{
  "head_dim": 64,
  "positions": "rope",
  "bias": "none"
}
Each number is 500 + 25 x the weight over its row's rms, rounded and kept within 0 to 999. Layers, rows and columns count from 0. Numbers have three digits each. The size before them is the row's rms in percent of the matrix's.

# up: layer 2 MLP up, 2048x768, rms 0.0637, rows 911-996, columns 240-287
# down: layer 2 MLP down (transposed), 2048x768, rms 0.0597, rows 911-996, columns 240-287
# gate: layer 2 MLP gate, 2048x768, rms 0.0634, rows 912-996, columns 240-287
up911 099:559508472538509492499492556505458510468496463473550488498512495439506511508501478484511489503501466473473515484510490497548509500482501501530481
down911 098:462539477518480505509484505508500522448515517533506558493508500499514552498509440499507460490498492516497514486515507516551511485472537495533467
gate912 111:485502531484483467511462495482537472557509482500497556524558496487494461506493511519444470517457510497501500490503489507460498534531463551486485
up912 111:462488525467495510507486485528519505459506511503533465493494482519507534478491450559493500508456505486492522502562535457497469529436491493554509
down912 099:497478525486494480456482481536455555508517513535468445520528471464473525509488460509502521475512530511480495476491475545523465491466505468541458
gate913 092:436499492484511498524507517515481519485507485492531470522476494467459520565518495508462517490490509492478489508488545489501499500468497482487484
up913 088:504516469491503495516464523486490466512490506521483463508517488503486510460519528512464537526532491466523500522506537504508453475503530520512549
down913 094:484481517485495484472460529527480490498518485490536502558518494469488499524483474508549512503522508512511478488564496508501489479500525524479492
gate914 102:456484474485503503492460512499545492485523500478508479515440495526460508470479497492538522487517515515533490457505515529471475468530564483494488
up914 102:495522517542507498556521515492516541513537537508492463524527569453516470485505493513496534481498459502485500521463508487504457494491575499508477
down914 099:481500524500523522491489503496512519509510507499495495479496487532532497527500510460469517487540506501484531543484529474508465490485508451504547
gate915 103:483508475503508512508473498499507526483512476487531489472523483481483442476512446446480495522490472526489509497505542496463481494493491511470495
up915 106:477529464497490534493489528496515536524498489486498498491496476476457504503498475514477486520467426520531540515509526481518498475558532507513486
down915 098:492492513508475514466500508527469481483496557479531524509517508510485491511444472510511511484501491507517504524519514481496500506504507501513538
gate916 103:486511476522482492488485511498482473548489512469465495485518515515536518472523531523524495533510479469497528536480485474471547469497483507458501
up916 103:511486511451519522472491466533527491498486513499528494517526542463516494451512485449519523495485481496509553537514493494469530528497545499509527
down916 101:554548495503511478499501501505530479509489529542520563522509476472466508507514543551481501502537485464509479532507468502482504511497473486436493
gate917 097:486507488522505493500484457494538511516491504513543495520514554507502492475507512491498453419495536490445508524481435493497509483498513511519478
up917 099:526515487506477513537528440504506528527510508545511450510546513498477490561512478548521478549524470463490517427498478433488499484518488513497501
down917 100:473514554518555502486478515501505546482547511466475509517488498502485522513509500479487466522504467542499493494464501500479465482492494548474490
gate918 097:521508508478474453472519520514457529500472524458510479550500501539500561499499489459467497505446476492508476459473504542488512480495518491508496
up918 100:495544504502468479497520457469492530497482489480536516523492500507559532494511512517503458502465484499509482478472530516485507498546483561518498
down918 104:489522506506514478476536463513513520506510491476496499490531505453515501518513484533511466500495494510491470514487476444484501520482413519517508
gate919 105:516498509489456478504487471507496539474504520490542538472500487520462487508498503555532488516484501475548522499457457533499504515474522518503547
up919 099:494593525512506498501487477536501548493515524512514506544539509443503510500486503549475505482481490517479484519483515490533510484510505528504556
down919 104:529529449503490533457503521488514516486521497487488497491430524522524512477539491531460504487509499443520550438478502511513543484571491498500526
gate920 086:532439500502489489501535542458494533505444518578480509499512507450498520523525490510443491536532529481466510516532502482510513513532476505523524
up920 086:532488491488507488482518521517505522491478495520501473476431486474467512500496529512477497540499505484470504498514491478522519477478523504556561
down920 094:483459506488482521511501544490464507491464542500464482513503499495505541535488502562539537473508478516505462500502498513519477511494474447492526
gate921 099:502512499516495500513515521522501460481495541493476473452511487512542506497528465479484527499498490502542487525561492500516496526501512495494497
up921 094:477516484517506525485488498482487449531541526520461513481500491483507496518547520509468477538496543472511479521507514491496494501531474507516516
down921 093:511479487511493482520541481463525482486476534465493517491483512481473495534520510533502525497434493505515470490485486461481539454494491472458480
gate922 088:492512496506479490499509504527516526466500475516512537501510479522481508516506501521497489490467481470495491463492545503509487484468532504497518
up922 086:484483478543478504480499522475478500509514506511512501518493550513479502510492474482502516493546511482485496510477487552513539515516481487491551
down922 093:472553506487506422507489441493490534480529525539454522527500493493481495475488483459501477531484478484493479492482501493587477520488495477499476
gate923 103:531468468549484487561514515551540496475455471505503489505456498477513491514446481490491460504514490513513517529534521515511473527501533490528530
up923 102:507523510510495506516511509520458461456523528453464494512464482529506470498528453510500500512540519495508527512499476503497521469535548520506478
down923 099:541487451525489523496532512508480522459533518555501549512498484471456465495511508493550490527520499487516546498513498497523495510482492466475486
gate924 101:466495520474486481495528510527523525526483544493525509454493531464496509475541464498476509529520411589580513460510517470502454521514498519514494
up924 100:460493512496483472483483474473504503513475483477486547472520491507439499521511539536472495536532448486513502452513474461527512503513489498541434
down924 101:508502485522483525536524483496461495507488460529550515515492515487497518485540470548463465520516563541487492512545533499532471489564516524488539
gate925 094:495463487495493464496488500531446508508497482538504530494477538494536511514488525522508526484510520529503500488504477494525497465491445546463461
up925 094:521435516483466524475524514500498474511550480568517478449477485522536543482502564542533496518519478429503487506483493480478470485512523501520488
down925 096:499535521461513484523472475500482513501524509494450478505493548501515483462533491517536524456521499515520439494522482578473534511498524470491516
gate926 095:533542497521546454504498513534487507512536521524535547525466462475515536476488489494481515505485481495501481523489487511499475476490553524477512
up926 092:510518474508466522510484488544511521494528528488511517510474504512466507487527487555493517501524456545530521482468544497486466474490514508484505
down926 097:500482447499513458495480535465450519542463554542525555498485490510439460536527531557498473528533503543515469502487521502532465503496486504510475
gate927 103:559472482512527515503513462535495483510564483501486542541525568494501494492502500490523532499527521525517512508509496485534467540496487480504541
up927 096:519539496485489456520512486495514479523502505516483503494541496471497512470499521461483480491480526462503499516543485472498490490466470496494489
down927 096:468506510504489461491512472480556498467508512487483480518468565472488518484546499525530497519453565503504484540495514529496486486534497506484495
gate928 087:472516481470505465515506528478500472518462466519475515516509449553501440487494501548537495469528504499551515518492507466484519520482518489521449
up928 087:507509473473494531535530477513525494518521516500533495447505537508457469529490525479444497548495486506487521478477542517470532519515462494511517
down928 098:468490512537474493478481487455498503517540485500474518495480499503485509513519530517518491472555509502461515553514465529485501472496474482520464
gate929 120:544533531511535491526490473532536483467490507469494532480519489531434520468478491492505467507505494450553493486529494487488490509508498474483474
up929 121:525547528455528504523507430491474458530469540443519474469524489512460524488484498510498490474504470506542508498496523505514469483528525487525430
down929 097:487544541525501507537530487516503479508517499486519475515482497460504513510505456515539534495492495520502575522496487482491535466455502496489471
gate930 097:497501563514527494478508529508501533447503489542534502427508491504512526489516486514522464500503503471533531530510531570518512527502532482520539
up930 100:522443513492477510505556474518496494489475524592514483504500513423453483529466439508512496493508494461486499495496542485532476471469491531515532
down930 103:470509529503527517508497518514481505456514488505485435482483520475521517553480474514519505529487472498526477504474514518532516444471463493527550
gate931 101:521502454478500504469472502476506491490539495516510540468534394527501485461504479464460539443520535494479483481484497495501507514502490503500466
up931 100:497486501517504521526537543524499506509465519516518476517446533534524508542508478540496492513473446522530475529536496522516488467501517507507500
down931 103:504493465471495503523483489506493501490522498509523525478483512523501496505543497492546478501464475478505525472502562546452498514485501524504494
gate932 099:520500493519523475448469503518531529533497511498499502471495509472542478514430516484486492468551521474430507515466481520457531494528468513523491
up932 105:512528504482500509487488486509505486470490509518475484513499506507514497512521523499544483465485483483527472495531552508496540521536485494477551
down932 098:478496536557501537543528529510502488519481512434492524495524511480499496497525517504554508490485538497489440555505482513541451509505470477476463
gate933 093:500540554483542492493540497454501461478487506509519540470480473481499498498465536495511487504496485478487488472505476484505472518495492436505480
up933 093:498500518501505537495497516499483503493507483491562555475489498450505456492477500476499515525501478485518471482486473528504498509482477462495511
down933 096:497536482510521496525515527516509492518499511519518514540485506504500479489493479537516508493505464460537558477474484514496486522534484506499469
gate934 102:502503539513497476497498519468509478520482498511507510484501507489466480510507522498530483531510501525494509490521529548482473534467513481503538
up934 099:510531492523493510493408527483490467466479465484508485525469521507523492476491513508524501496476480522487450521495509509522506489493513502503541
down934 098:531473476553510480467489497510487513506541540471487480522444471520544502486518504503500501532489451488538484505497484512512496511502471507532505
gate935 093:475504499502480500507504500509440491503537468540534435464491487456485511531477475498476506500516493484498524513496481536470499504523491492482501
up935 092:512496469465485500491510487501508510485508500475483450468511471514503503473486464458501538514508526510492530505506509502534524473461532524532493
down935 100:470547493499510477464508488521519557468486516465477502511522565484505490461566497470462510498510490525517511512536497509490483506525503456522537
gate936 097:503528509487491517501493506486548540470448464485461532505482527496542461474499472516556501499463488510523511521489535484513540502500505465510450
up936 108:543484504481494476468481490499530471482543496456492505497503492462529481508507464504516518560509482466531566503506493508509520465519452472467476
down936 105:524528509510515510491520534490496483526467497521455547463491499510528485553500480487519520500515475502526459496467476521463525503507522523483449
gate937 101:475497516538525504509480494490523485511523472455458532482432465489479444522526509538452521470475512500540434512523529505487507449499484491540513
up937 102:457478469509457477520503487502524525479474503519512519484506535490482546465496478477498493537564522507470517468508503505463481531551515502494482
down937 102:505498545496479539531479495495491482478474498544553528473503514509506550505504494456474510505488501514501561540489514481482501506474489462517491
gate938 099:532515517487503540514533518500505507505477469479518499492503523471530549515489477489499498503495473494483517472524496503519503510509507517527501
up938 094:521538515443535462487518493510490500528480507479497535524475466552496495507466480529523483516522508527493491507510467542507513532470502510474510
down938 099:540519514485498475482457505497471503501528487556506459488489463515502517486502575506518536507474481506516462537513510494509537482493507532495497
gate939 099:466483490427516512472473552523477487517516507496493511510500521487531494521496465499474510520461485479506524499502543532519511528438480489493510
up939 095:524519514506500429534538466496523517505476503515459492465522476508474542488552503486545510488578497514484525457469505444489490452540527512498466
down939 096:507502507561518524535518518473523484536492485519458502471537525501503529465498495485490487445528498485512507518492448436480495467478556517520463
gate940 098:477474530480546491518530467471523442461487529498472510500498516488518512526506488475489521494503512478473481518528526502477490525499445493513478
up940 100:508500526472534493473524484461510441508515491524493500505466507502531507462486522499467544486544493478477505494485548517485491486486474497456527
down940 104:495537527498482509454537448510488502490505512449510464543508523456496503474470480454514503498521495503539508514531478538519479475491514521511505
gate941 092:479518476501500450512505482486516524550468481534492534539484466490482511459463485538478467472509499544519526507520510483526502502504443497502465
up941 108:510459466501526499521533517433521471489471458477506521515523459485507444478436481522488451496535520528476524452458504524494515502475486507535496
down941 104:537515524515469486503493478451518512501506508490479470483477474509496506517482514519486481505509482521484518486474465472511496491518475544506526
gate942 100:502519493539490544527559509475490496517466520512518553494459519500473545515498458476533512537503502509551454519485511480497468493531510476540516
up942 093:525496521479503482477483538468489496508492478480512489464481523506498465519502479509506472477509488512534535474517494511461531478520470512476514
down942 101:489496512523485517482450517513493515495519491480495510508484500490496503507493516477493477489494489494527483462520534465522479511503501491528483
gate943 097:499507527513514503468491514476492496473482486520531520496498498474501459491488526489497509494460505498548491498449529456536451531482521483528510
up943 094:525495529489479506484507523527459509506478469516537476526510480481523465517485489517479509551499502445494518496469500519508504479476474527525493
down943 095:496507525499501509480499464520524505505493473529507505544513468516522468565486513466511511475521513501493472472506479493500482498492460527541501
gate944 105:496521496472521521452475493515483532518499477502483532487516487495461538488503568520518490515492466496482497503541491504490528453474485512489498
up944 104:495522500553489482485511487531510530503498483484539526478491496506518495476508517466493538458526554480487476527464480492511423459489493489526457
down944 107:551501518481514529535499547543500494495519500485506455493517433534495491497507512463528503536515497482513494490549491530508459507552496519467483
gate945 096:542465493513478467522494493497469501511496527503519475496472496459482540486533502440494468499465503500473514504487507502561513475505457492514462
up945 094:499530543494474496534495449497498527554466450504491477508526528507532496498482487526554490558466501514518499481521488507496486468511508510463501
down945 100:498551514521483447481469526490533512469507491501516485475509538518484486515501494460458483495525454500464513528537516496525511519513493478455477
gate946 103:510514490523478484498455489536490495542489488451471546512517462491466511558499489526469492528486537475497517511512468514494513551499498463484548
up946 106:521515478517473528513482513508487508496475533499514535479456524508517499512515465526501487475489514487461506451493487487490481514515556499493451
down946 102:528476519501530497514512458546480502517465482536511489497519501538492512481493506507472469513447523529526488519461501534444481531507499492519513
gate947 096:549514522511505474576462473536520549492456538485500471501527502491499477513508497498493491497475527494508495492502517517496505492485491529477487
up947 084:433482521486487519468504500465481468469534511521517533503495478506474517449495456488502455462479485493497515472506493500512521479475503479490515
down947 091:464536479488461518460508503489491471472501423512470497519472481485462542436514504486453472457528491482521538532550479449481470491523465459523528
gate948 092:486495518518503471495464483514492541522481498499503489495521487510460522471429477480484497505566499519509532487523533531534523547493502512456496
up948 099:546491494531524504471469475487531457508517501498496495525523507528524499534521506499516506480483488468502524527506502535483507471471446514549500
down948 098:493529525514487504493489524491492483517488516517477524478457461517563498511518519458538464485513532480523500516472542506503457471486465494485481
gate949 094:501531476434493524507509498519514529510491457539519561530491490511536511499518567469502474469492506532506529507506505450493507522501541507485464
up949 092:500440466486485518455478486485511491535479471510552477529497462535482495463532537513519503518509535530427510513502504494511499495491497469497512
down949 093:484503495514477546448517487476480468490445492484533498492492508502487473460522511494480513500513524519476514483471528480479492524534545501487550
gate950 095:506458514526540527515510471509465475452450466510530541487506513497537451500510458500523506459536483487497507484514532463471544507524491472508516
up950 106:480467509489530495518494469484432473483535459507500515542542514525511480512490528468501487480485482496458505476546483488490482516474442520489453
down950 099:549536521490475530512499473484509490503521455532499496502518469545474515498517493510496517544494508506521496531480472480488528535491505522530504
gate951 098:504503471442470468499492495493516535524493521467483482504484508499499506492485519460507511481474492511497503506500515477459522535466510517530479
up951 099:497480463480470501475526497507530495522477464571521456458528475506477487487501493470503524522544511523517449475476513494488494549505491506529493
down951 102:556518488509462486465504491480498502545467547506505506491484500465514493505531498499498524488479480511475477546494520468466551515489530500525543
gate952 103:509480518555518529516483464558556554498492513523473445505512509443462517509475515506545477466483442511481500538546456468462437493543526503464478
up952 107:510504541530516482493477491497517484503482504515496466524486490488474489482514487503520465489548557495492523487494518527482497469506543517563509
down952 101:524505511475509511498544549519510496437502480481496512488542465477516491485493499460511464535493533544467472498478503506533557527524484484535499
gate953 111:490490481437481501527465507521482536461479517473496485527497468480557537469466515541518514525474521512477513510514507534532491470525496481475535
up953 128:500476512519557491496493503524479518525474502451501473511474533501520489493461514507495542527525494484510530518493523456513507479461500521540496
down953 108:524469538507527470497519504467457485492461499486507470453467504509519514535493493460505514510505448480491504488478465460477498490504554506502502
gate954 096:456495484521541457521515492527520475491512489497526555481512493486509478532476491495516499551516525477492484524505503547496500515505481485478534
up954 094:472482491504507492523450546513478477488491523535461508514545496457503476531441501524514481480489491491536534477525448503483474483497502479525469
down954 099:499475510449479478511487530482466477507436471472487479505503509519499489477521463539481506451471520502506490517513556527501480492479526498491440
gate955 103:453453469500503462536512515462478523487534553463488516505496496517535441540519495537453517493497492464504484478531481526524472512526514519434520
up955 102:557485561483504490525473510505512499504530477506496487515493483464482487471502463494489508507511495502536516508490523454414547464470484521508509
down955 098:503501504484516516492453543517437493511520463504445468526503438505549505514508530468520504531499474469542488565477540484526524515519487517507534
gate956 091:527504523453486477550511499468519498496516474510518495515480463543537537502482507491492521506526481480529514524481488518446529521495527484516489
up956 097:445475474504526508479523466511453521496484549520489491462490507457484473486507481439478479546480521493470491517507514509521484446517489486480475
down956 099:501480543503515515515474533476490480459510524479480485501487510520468517500484516481490485484567528493514546492502532508496526485552475505524512
gate957 115:518475511479506513498508496544499477474530480518470533511477458484484462469544508516499467440539489458485511516562507497539532505517554498510485
up957 108:495528484548475487536517495511492499476486477491514514503507490496552508463535495501519506530489483486511513470551509515485518491495504476489460
down957 102:493524531509482525528452505524518497495515520482478500511482514513543490511488485476522531457515464463546525567485515511540514488537516509502467
gate958 098:536506506471496523453526516507509494532460513461530480515491522457503541496516494481490483501495507491554493483456508492550475483527484493476505
up958 091:492508517519527450510511522502479417530538499490446490518501483546503478492502528490500514482531498535497476546547535494492474540505482549531483
down958 099:521470515481499523455501529494486461490470489485494442524503463456525529467491511512507524507474483534544482493515515477476536483495472514491502
gate959 096:494488491475512483447548568518441481485504481491497491494502530484510578511506520475496501492521485515523479488486532551466474482507506482457505
up959 097:504514526502484459502523499473551517485543496514490467526483491463472513479494474509503489517523496505480501518484546493523506547527492532468536
down959 098:493494479523489467522448484510517431476561487503442491465481489476470468498500467561518515472488468473502477522472488484503531451516532515492531
gate960 107:508478511476512500481514479433465484457458476450475477516491482486503498478506537495488512481513469472501505524506540549506532520449548524503514
up960 110:525474493503507536460479485506505499498506501514507508480496556494490519489492485496484509513490491539479492555501492452464493463504493518517495
down960 103:515487533473503563444524493493543491523473507443448496499496521448502506475498553478480500489494532471553496531492491517493507490495490493457513
gate961 097:461531507468504529562502549503538465504508482504518508463440510486486518499487463456497490507508500494494477506548513528478503522483463509488491
up961 101:517506487437460497529506488505550471491488518515482513465483460478484491472497498477479537518524539516533473517514504536481504521497500476520498
down961 103:472495472551480490486529480518497516459496492494500563474526497506469489514516500512492532488484498536515490505499521521508521512474508504472479
gate962 097:515524519494530494530521488468470516536498475528461513485541495518501504539503486492526496491468549527537525480578481505507497495485468497538468
up962 090:498498503477531494480493494521508491526531535509536502520494490498501519523471530483473504534548494508480536508424525462513514485519510484485493
down962 097:483455498492472503470506506534481489529509532502534535516484519497436458507468491478493538449476482480486461504491484490484497531526488456485533
gate963 097:479544497413493527494514544470530533526440505514504501485491477452534527516479475511491487523528509506494507472499504513524491491501552513507459
up963 101:462511482502484505569452441519488563492500525470564506496542544503517532471491474506514519496471503512486486499487463538520539502495537496494490
down963 100:432527522489475532530498488491517528458493500446561538462517522519501500466503485552543557521517505512485464501492481528459519507504473463519510
gate964 103:494467549494486532523520517501512440485499483526506528477499520510477520504467478519486457532515501486465464494514517468476515531539508483453517
up964 101:492502484547476482537475513492487481525467481516521493478523500506456538500485557471568505440482539505492500465483510557532497506533452525480512
down964 103:515489523482455476523553485536540503541507453493515546489505499494543530515500498552501492515496520522516506491498514473519521515521507457522508
gate965 103:535491501513489531553490467493492497497509457508472490546478462505497536476469473508506519494517575488532441526478523514492482517479503490537515
up965 105:520478555482462471499489494517490520507488482564516488518479512511520489515520498478525495506519496453536473498523512548471482560469476493500519
down965 096:477495519482494540551474540477493511482501551517514475475540513451481512484517491501526495475482461496459472484507502562531494492490511480498507
gate966 083:462472552486468481515499537519499499492503479506523500554522490506500448498486516484543492461482572505477508573484518472510520473480491474510461
up966 093:500523490523477478529489486525509476516495502513440486485472464477517521519490457471479529550513414496508514484523514510518481517518527496492544
down966 098:467489513516503496545500520502537508446429548515529503507500487513502450504527500505546570467537483507484458521499504532519494482505468481512483
gate967 100:475493482545496495463530511523452507491525501536503483523496472519506525542532483495501533502514551498498455458509470472482491505482532501515529
up967 097:487525492519472492494515524514508496480485515561487456535499470512469471529515551519489512470529514485507467491496451490476511513533530415487501
down967 098:488513564534452524538496496525470521529507509517517526493491516507478561482502479495496511530445518513465532488466496479519460497481500498472499
gate968 099:501553430528497499506464497491472452525503534498498486520493484511475512505498496524563474513487467518485476507503548509444516488506515466465523
up968 096:549556478463502522515505536510461430483458491476518492503503510549493516525473485493517482504476479514489532484487508515485521525539506496506563
down968 097:465496498487470500494512507501462508498475494523506505489498529452492507454509519498502488442528548487503476513528484501511437526533478516487495
gate969 097:474487521508498505489514505517534482524477483522523499474486481496513428470491508504489507508477521517497498513432491467497529490495478513471558
up969 093:482526511494529491526460505494516523511477484489475495492541479470476440514513458517485513523502446510564494509477506485509491442546514500503477
down969 098:510526524511524478494514524511484503476498489486443470500514479501512472538484516490497515493481493510488484504497484519482466472525493491509450
gate970 106:471464482504533493487515483549466495523522520471491534527465509512462526508504528509514496493533497492515494504498461501553516524503486497505516
up970 115:510547500513510522527508532485509499459461495522519467470538448438485494490488491534488474478513486550478527531505530488440517488496510528482496
down970 104:508489487474510517516576497504513474436491510494526477505561470471558447519498493487503485489525494503497478475512525465475503475517466505477492
gate971 094:501506523470474482521460453507535485515492494496516512538507538519533478532505500494493504532472513505500485487548479494513538507541535471504474
up971 100:464430486539522512503536475474526453492508510514478499520505494505494479525508486499492526466485512483495497505491517528477492497511489591502521
down971 100:533501485487507476519472495492457439516505493469538559507463520465514496485446471490502502481516525519480449511503516513467482527506517502529515
gate972 102:497484503472499493491522476475500476480469500483541544504548488520504502512472510498491554503466527493483549551538476516505468517491475449468513
up972 098:528499526527482508462533498499512480493457549479497518510526520527505490484503502472480502525486523521492530518520490514506523512455532488500512
down972 101:473495476494481520519506528540524497514515499501521532468520516503499472510522523500469510506487538483495493548505492508503491536476477476534517
gate973 090:457508496510463514508556499425494547506499506467567485500511506493503482509502516477511490492517488524495497492475482475457503525489486500483493
up973 107:486480486520527555549528506466513469501481498494501468543497504511541516509523510452490477497491461526440546474520509498509509504546523538526481
down973 104:494495531512481499525482450515440448510497557511506508450504490487486505520505492533494553516498494456486513516481485514497480492485496536524495
gate974 093:503554491484520487455523523525490458527522519559501528539484460475486458504494458511543491509471456462542483475512512495542491477533490485492516
up974 089:476444506488474496469462561518513480495482478514473501497510476484548507448505530517472497518509496513460531483514514535484496535472512531484479
down974 094:478444534493514439509506524536481480495428464471528495502502547496590530458557536527483517500492467525515511498491486530497489521468494523515483
gate975 093:545509528553553479483513469484516537481476528451501500505487512455485502478480539491521504537510489482494513457507467533460456522496469495553518
up975 098:504538499484454513550504532481502472469476474503504504500501477532452475473502504529504514502520482534510491489473478475512502477500512499491504
down975 099:521494496491530498465501477497512535509481521485464524496455512495523510471505488462516537492478499474551507517509553487501489473532478477514487
gate976 104:524496515496522517502504506515527503547496499509515503485480458562453506480503532489507512502459456481515532548506513530500482482501493504479511
up976 104:587559510496507487489456477484482513508524489503514503472464499493491516492486515517534505502502459457497460517489512515480501528501485463528517
down976 095:531533487464505489490502510500521474452477494494501511481490520486502486508497489473497471485535493438464482548490469517507488492541461474480511
gate977 087:486484506537537510490468481469504495553502498532498484520508499502526510459483481487486460494463507516482502480497526514463490566513482494469486
up977 099:535483508516500455533491469511489515506538461465540511511512498506474488492496493532504473517510476491494542511503516506523481508483529529464532
down977 101:514519471538495511495510493508494521484477502519522496465483531506519489505494486466529553503481483501478470489531498501520518507470493500528500
gate978 097:551483573538471487458428503537494497482496495492505485465517490516495537495535513485509509534488484537451491464504508491509500501537511514493513
up978 093:495485518482469496499503553512487503465503486489459471487529485502537508479526516522509449525508490496496518475499515514470510493501518510461458
down978 095:529481535493491531513498531521491491489514502542488469467491503515537474453539522498528517503500543481449497512515538491505492480530529486486510
gate979 101:492526464530517480534514488537478522473507563517501443514520472545524473518560495520500496485503506546478480482506488457487511478471483480497495
up979 099:490501480492467490521477450508487518489471479519486512474499528501531481478534520517438501510480488478538530503508485535501564512469521479508465
down979 099:516504496522467494529492489476475515497496498478549519448488512482489539496503502453491469484490515503507479471479486473492534512496515458509483
gate980 092:540499516485530505500478500481498502463537506473497459564508502481489540493474525533504518499525500498480509492530556481523498513559480447462499
up980 095:499512501455471474512453492551498500518483465526514486471505512511507490468496460494487480493516520551492546481491473501500533500516508513475457
down980 097:536506520516471493474466491523495514470520515480509510494455520513513466485467516510499527497516470488496533461488496472487469486527500446494448
gate981 106:520498492548484508494492518473518474496475515452519498493524573501468494519498475545509488491491515500508477497505543526475504522489492463489521
up981 107:497510505431495503491487457499513499540502521546524479540498511514482481502478535528522466503478510499487447486486519492501479503506504487487484
down981 109:474509472495504476485501449459487487493534509512485493565495523457508505505480476525508510478488496486497492503521486480536448517442523444536496
gate982 098:509471451520486517513499468535502565500480469491529537488504526463471502448481446483505430496469483519563494515509540511511481479507579504513493
up982 089:508494511525554505488491512470505521450486495525503539497521504484471535490484497575485432469489479495539471486501548508511513482483510468489503
down982 094:542516478497482503516523513482528459492514499478534516502456510505471503484500482454505477513468490494470508491494494507551495496483515530512492
gate983 096:490460535501492498474550515506495438485490500523554487518530552502504508522521462499486492528513545511506523514548514516541529481515499499481523
up983 090:468494510489533496502490521464513462545466500483526574492497512535450501523509533496504532534480469484452502513450512529523504479445509498536482
down983 096:477464514526506536501501505498480451521492522487521466489490490479471504509482530544475487452507536534494514514486529527471504520502509465494490
gate984 095:496513499524509482481509502475546508505501560522493472515517557522507462501483473451539529484526472486496461472503517495533514494504463500469465
up984 099:533517466502541524496550509526518513477498525522508445515492508521469524493510525447479520499482497514490489503525493464498521507502500489447514
down984 103:558511499489512530507485481472487518519497508462498488528522506543503499506476515500470515534518510500531487497490513482518493502477491511483530
gate985 102:493507538484474513536502501514505487517542490521526534526549501475536481506477496456504501508504473532514452525505480531523513547486472508507503
up985 091:515499504541515509489518472508560566482454490546466499507485520478481526491505511543458471491568533484492502510514509501506509519533499480486503
down985 096:492536524542497446526495509457481506533499494462518544515456506532464543477468508544524463497514530453496477474500525502472492490515527464513525
gate986 093:470501516501474515497478504497482489493524479511544531462491504493560555511459478516525515516464472477489515533520510510527500460505507513475498
up986 096:501533515487530537475473552487489501428510534468496553470468472481486516526491475518491498512525525478502465506526528515497478515503507502483525
down986 098:487490525506497495498491465510521516491484479511488512510498511481503515519514479524499458471542553476532526489501515507486484486474513454495507
gate987 106:472544497505485556458490529475490477483492506452479525489469465523492493534461499515540503526511537496535493501493483505540451525511539515516484
up987 102:477479517514541490492487473527516499491511509470523461508489517517512473534550518489520458503487446530510474462480531476484532521480514510461547
down987 100:541518497502484494511519493485491524515499511475532470516462481498512486484515493540529487436552492522494503471513475533573520476462509508466543
gate988 095:517479481476506535513512492517520540541471469511514547459499502467497568478440430502542522533525482491521484516501495536474519524513507517488506
up988 094:541533496515506474489475520514535440483500477520513510466492481479490512523519483524538501564498526506501472552478485513525516517497496518511515
down988 101:513460493502438481507486510511548484523477495495456495465475496469481520507431495491555482513496506516489511530495479460514513493468477508523513
gate989 094:482501524479478485484482496475518447506502516502510492497494476514508511499488469461529535485502554482479489448502446502487498495502464529516522
up989 100:528512500500483522501500479498497492529496518516513496496490504482465467471491464508476509525520520546509448509519517493544489480508531501472518
down989 101:504528480512497474541488509476538484517520488506551485483493501528495538528482499535544502477518459485487489493484481457492533463461482523494529
gate990 107:506515506545497497516546508492484490495542502495536502505481529474448496490482472509512514491477537479493526497514520465497451522479551482486499
up990 103:503441478494494477510523467514497490521477504470501481511551530483501476543485496514515501501456518487460493494502528511491503498503508552502484
down990 101:526507481482455491521477490493495463504479518469483510492492463473494542493488517492496508480495502530466526495496495536507503471516500484465479
gate991 091:497503463479491474479507530516494493490523490508524446514493522507509497514506496457521555506512495492445488436501493497498457474525497534479525
up991 090:520465497515497498563497504461543457519506461481496553508497495472512474499482508531521456506491475471547525509519519510516513480461504467502513
down991 097:461460537486492507463503491495503528485508540490493508478513498459460536480552468495472529493517472511491474526532510497491550469491487492480456
gate992 101:491491557528473508420466503487510500509505526494511472490492496508486487498508516527505475516460506509556501494492504568489528518485525497496481
up992 100:549507474473478540543490498502478500490500486491501474515491522503507504481492512457465472531473463495460507486482477488504483474478502503514489
down992 104:453486484466457480528505507484519486483470504500484496497537558498484500491489479484449495481471522522486480513496508516485502508489514485481506
gate993 099:489516505505477485503453468517513460499491505512502509471482548537512460485508504508540489513531556517505531506511540499513491510497542485465505
up993 094:472496468488528455495511496492523479557503523528488514502437518498481467496541496535514532503504534464498522516481494506495491498512501480507500
down993 095:487481481439495515479490546468547518468497462513518465476446482504564477499478487496493488495521479495509549477483487488510488557554547497503531
gate994 090:523502507497505561512521506515494500456518465493517513510492525476463518464502507494498496502539470478557504504493511509500500485519497505517507
up994 091:485482473521496507514491511532514502522492489536520533486444514542508480495498545527521513471479527501482503504506530495492525551494507427510481
down994 096:539506457472492502481480487512486498509519533498515488483470532508501509473476503524475495484529492454515514487503502490521526527467507514488513
gate995 095:487540504432555486537515534510515504499473490522537484474509472499473535445484494550537483481545495515476480480489504479536544507470510501512526
up995 094:485522525541503498543463531511545553470491510480500504505485529516497464523499520544469509517506480472477492497518515513473488512524461503532485
down995 098:507454503541512515519443510498513537446492515461537471499530492524492499520475494509478521512510474433473523512516520501509493507517464497526484
gate996 104:508475537555508510518458494544494470511509495509558497503519470504505520487463537458515499504518516532462513487507529489458492503515492490511507
up996 105:482484540491506510436564483514502496513531499497482489500461517493540491458509454481537494541502505502511528474497512491503540460481475522498546
down996 100:486474518478490527496491498456503537480459495513527506506520528480473492488503498537554506488483485491521481510534473545510448497464518498464525